{
  "num_hidden_layers": 21,
  "hidden_size": 128,
  "num_attention_heads": 4,
  "num_key_value_heads": 4,
  "head_dim": 32,
  "intermediate_size": 512,
  "vocab_size": 8192,
  "hidden_act": "geglu",
  "norm": "rmsnorm",
  "norm_place": "peri",
  "norm_eps": 1e-05,
  "positions": "rope",
  "rope_theta": 1950.0,
  "rope_fraction": 1.0,
  "qk_norm": false,
  "attn_scale": 0.177,
  "bias": "none",
  "tie_word_embeddings": true,
  "parallel_block": false,
  "extras": ["capped logits"],
  "init": "normal",
  "init_std_qkv": 0.0444,
  "init_std_o": 0.00686,
  "init_std_up": 0.0444,
  "init_std_down": 0.00343,
  "optimizer": "soap_variant",
  "learning_rate": 0.00649,
  "beta1": 0.95,
  "beta2": 0.99,
  "weight_decay": 0.042,
  "lr_head": 0.0266,
  "max_grad_norm": 1.0,
  "warmup_steps": 200,
  "schedule": "wsd",
  "decay_fraction": 0.418,
  "decay_shape": "linear",
  "final_lr_fraction": 0.0,
  "batch_tokens": 131072,
  "max_seq_len": 2048,
  "doc_mask": true,
  "train_tokens": 449600000,
  "max_steps": 3431,
  "dataset": "wikipedia_en"
}
Each number is 200 + 40 x the weight over the matrix's rms, rounded and kept within 0 to 999. Layers, rows and columns count from 0.

# layer 11 MLP up, 512x128, rms 0.273, rows 320-323, columns 0-127
169,202,274,256,201,134,158,152,170,135,261,147,207,192,210,206,208,158,266,248,203,141,243,216,203,150,170,185,182,231,208,263,234,237,190,209,292,140,246,206,142,204,243,177,169,160,188,171,182,260,240,205,183,212,224,151,174,137,199,218,164,162,142,191,185,148,200,223,186,179,167,224,183,228,202,188,232,218,147,203,208,135,139,154,230,244,196,177,202,180,186,212,238,194,174,206,219,134,190,236,251,219,212,205,168,178,192,289,142,134,184,186,188,263,107,212,205,183,220,236,170,209,152,141,211,243,184,252
256,222,201,216,255,213,202,192,172,155,247,134,264,199,131,193,192,209,212,115,205,239,183,178,182,270,235,187,191,226,162,199,199,201,245,218,161,141,206,168,211,191,180,104,175,166,207,175,190,212,193,173,96,169,166,248,224,184,188,240,215,162,197,212,207,261,239,171,190,305,230,240,202,239,203,166,179,171,269,217,152,203,199,244,209,179,228,241,183,252,174,232,259,222,202,202,188,173,185,186,174,181,161,187,228,213,257,238,235,163,167,312,178,165,161,201,268,240,224,247,156,172,173,252,234,206,152,207
164,166,194,244,73,171,148,241,248,222,227,145,224,197,178,218,137,204,272,175,198,188,164,271,190,211,174,236,249,177,224,234,244,196,229,214,209,165,219,198,194,186,230,191,208,168,171,171,216,207,184,190,243,198,157,218,201,223,223,197,240,147,200,155,172,220,188,152,265,244,208,213,137,152,177,215,191,164,209,201,206,218,232,195,192,209,254,249,190,170,157,216,157,251,241,206,198,160,261,265,190,201,182,180,285,197,196,258,156,203,164,284,205,190,231,143,191,200,234,185,182,238,225,183,149,181,206,211
233,235,172,191,189,183,257,241,210,240,281,185,170,259,245,203,208,253,215,212,260,171,256,162,112,206,223,181,232,259,213,224,157,201,201,167,212,177,185,242,144,208,182,282,190,202,232,212,271,138,238,223,221,216,244,134,219,164,191,167,184,165,269,250,195,139,231,206,205,217,224,173,260,256,254,162,181,145,253,228,142,144,155,200,223,200,180,199,170,153,197,104,200,192,208,147,197,175,201,117,151,272,180,219,239,223,146,155,225,160,267,177,206,215,222,255,176,195,230,210,204,209,178,180,190,244,226,204
# layer 11 MLP down (transposed), 512x128, rms 0.227, rows 320-323, columns 0-127
226,135,179,204,154,345,218,201,272,215,138,230,120,206,230,202,221,186,196,200,221,269,199,233,158,225,212,135,192,166,282,195,153,201,222,229,134,220,111,146,188,201,145,225,232,181,234,166,195,231,203,188,202,229,137,157,257,194,173,164,216,205,229,290,232,232,192,246,230,213,194,183,192,182,190,176,181,171,206,221,180,271,202,255,222,198,217,180,203,198,246,205,214,206,206,210,159,197,190,182,216,200,223,210,198,226,195,168,214,170,211,230,239,169,268,218,151,191,166,169,212,273,211,199,168,208,178,182
193,180,206,166,150,167,200,182,246,222,139,239,183,244,223,214,256,182,167,261,148,125,167,224,241,172,189,178,226,271,199,222,214,228,178,217,232,176,184,185,199,258,154,217,237,272,178,186,203,160,166,272,293,249,183,192,148,186,204,156,223,234,144,137,188,175,172,225,195,115,162,195,219,153,184,214,245,207,144,173,222,207,226,223,137,202,118,163,175,209,233,189,145,197,153,173,180,247,276,167,197,189,225,210,204,170,143,167,146,221,255,183,139,246,257,180,130,185,188,200,189,224,212,171,174,216,266,210
208,219,232,157,265,198,261,205,199,135,168,253,233,199,186,165,272,122,87,275,206,199,197,223,208,247,224,237,149,170,201,152,203,191,215,222,174,204,198,217,180,150,192,223,199,217,252,150,175,162,314,171,241,192,288,206,187,215,165,191,189,193,167,233,185,162,242,201,152,210,192,246,233,134,182,157,202,233,224,194,237,186,193,185,204,177,74,217,212,221,151,177,170,229,215,205,241,289,211,211,177,163,134,217,145,173,168,204,236,198,172,169,177,171,181,249,234,201,218,266,188,216,144,245,175,230,194,148
185,160,190,229,259,166,157,189,196,217,223,95,219,198,273,166,138,198,213,169,178,188,227,184,219,219,141,202,92,215,183,216,265,172,196,185,231,180,217,170,260,176,170,165,175,189,261,218,171,270,167,249,217,227,175,242,155,165,117,155,206,177,219,225,206,237,232,236,178,235,158,212,173,194,156,258,246,241,194,191,223,227,266,208,280,214,258,191,226,276,259,217,298,116,275,158,175,145,216,214,166,234,159,200,210,254,235,210,248,195,174,236,269,108,174,251,200,193,240,135,166,177,183,213,174,174,180,217
# layer 11 MLP gate, 512x128, rms 0.258, rows 321-323, columns 0-127
231,160,125,201,131,206,245,254,125,169,231,238,198,194,176,180,137,213,187,232,266,190,182,189,213,253,158,229,263,132,202,169,175,97,233,219,185,214,203,243,207,162,143,219,163,245,223,213,287,169,199,176,189,151,233,175,187,213,218,184,195,182,77,239,222,166,207,166,178,199,175,186,194,174,176,235,211,200,148,184,241,163,200,216,205,322,174,210,130,265,239,256,254,192,174,198,195,198,225,148,289,210,157,264,247,143,138,180,216,219,248,137,275,186,123,230,140,213,206,188,212,222,194,155,155,82,205,230
167,197,196,217,127,211,223,198,249,230,186,172,172,224,272,203,208,183,279,218,192,184,213,205,192,259,172,172,215,257,146,208,230,197,241,177,216,210,197,198,139,179,255,221,206,156,204,146,194,190,213,220,256,262,138,135,296,217,215,230,169,122,233,195,160,110,181,213,161,196,245,197,219,153,204,167,145,180,193,229,131,233,177,188,219,223,260,188,204,189,182,254,165,207,166,197,206,171,210,215,193,207,213,187,243,209,149,241,153,162,123,297,226,202,158,209,149,204,316,99,167,193,182,176,125,181,233,204
260,180,189,170,260,209,242,219,214,235,186,216,210,204,83,174,124,202,204,168,167,243,153,221,133,230,243,206,181,145,187,263,168,107,236,169,205,195,311,207,163,251,206,209,216,188,214,249,168,164,269,209,194,217,172,210,238,203,167,221,154,246,215,213,189,200,142,237,235,178,177,151,199,250,161,211,141,192,196,286,162,190,222,273,263,187,191,222,169,221,85,154,232,174,156,232,212,173,201,207,204,238,246,245,167,144,187,148,203,253,244,196,205,153,180,214,231,280,187,131,194,224,218,192,260,146,178,126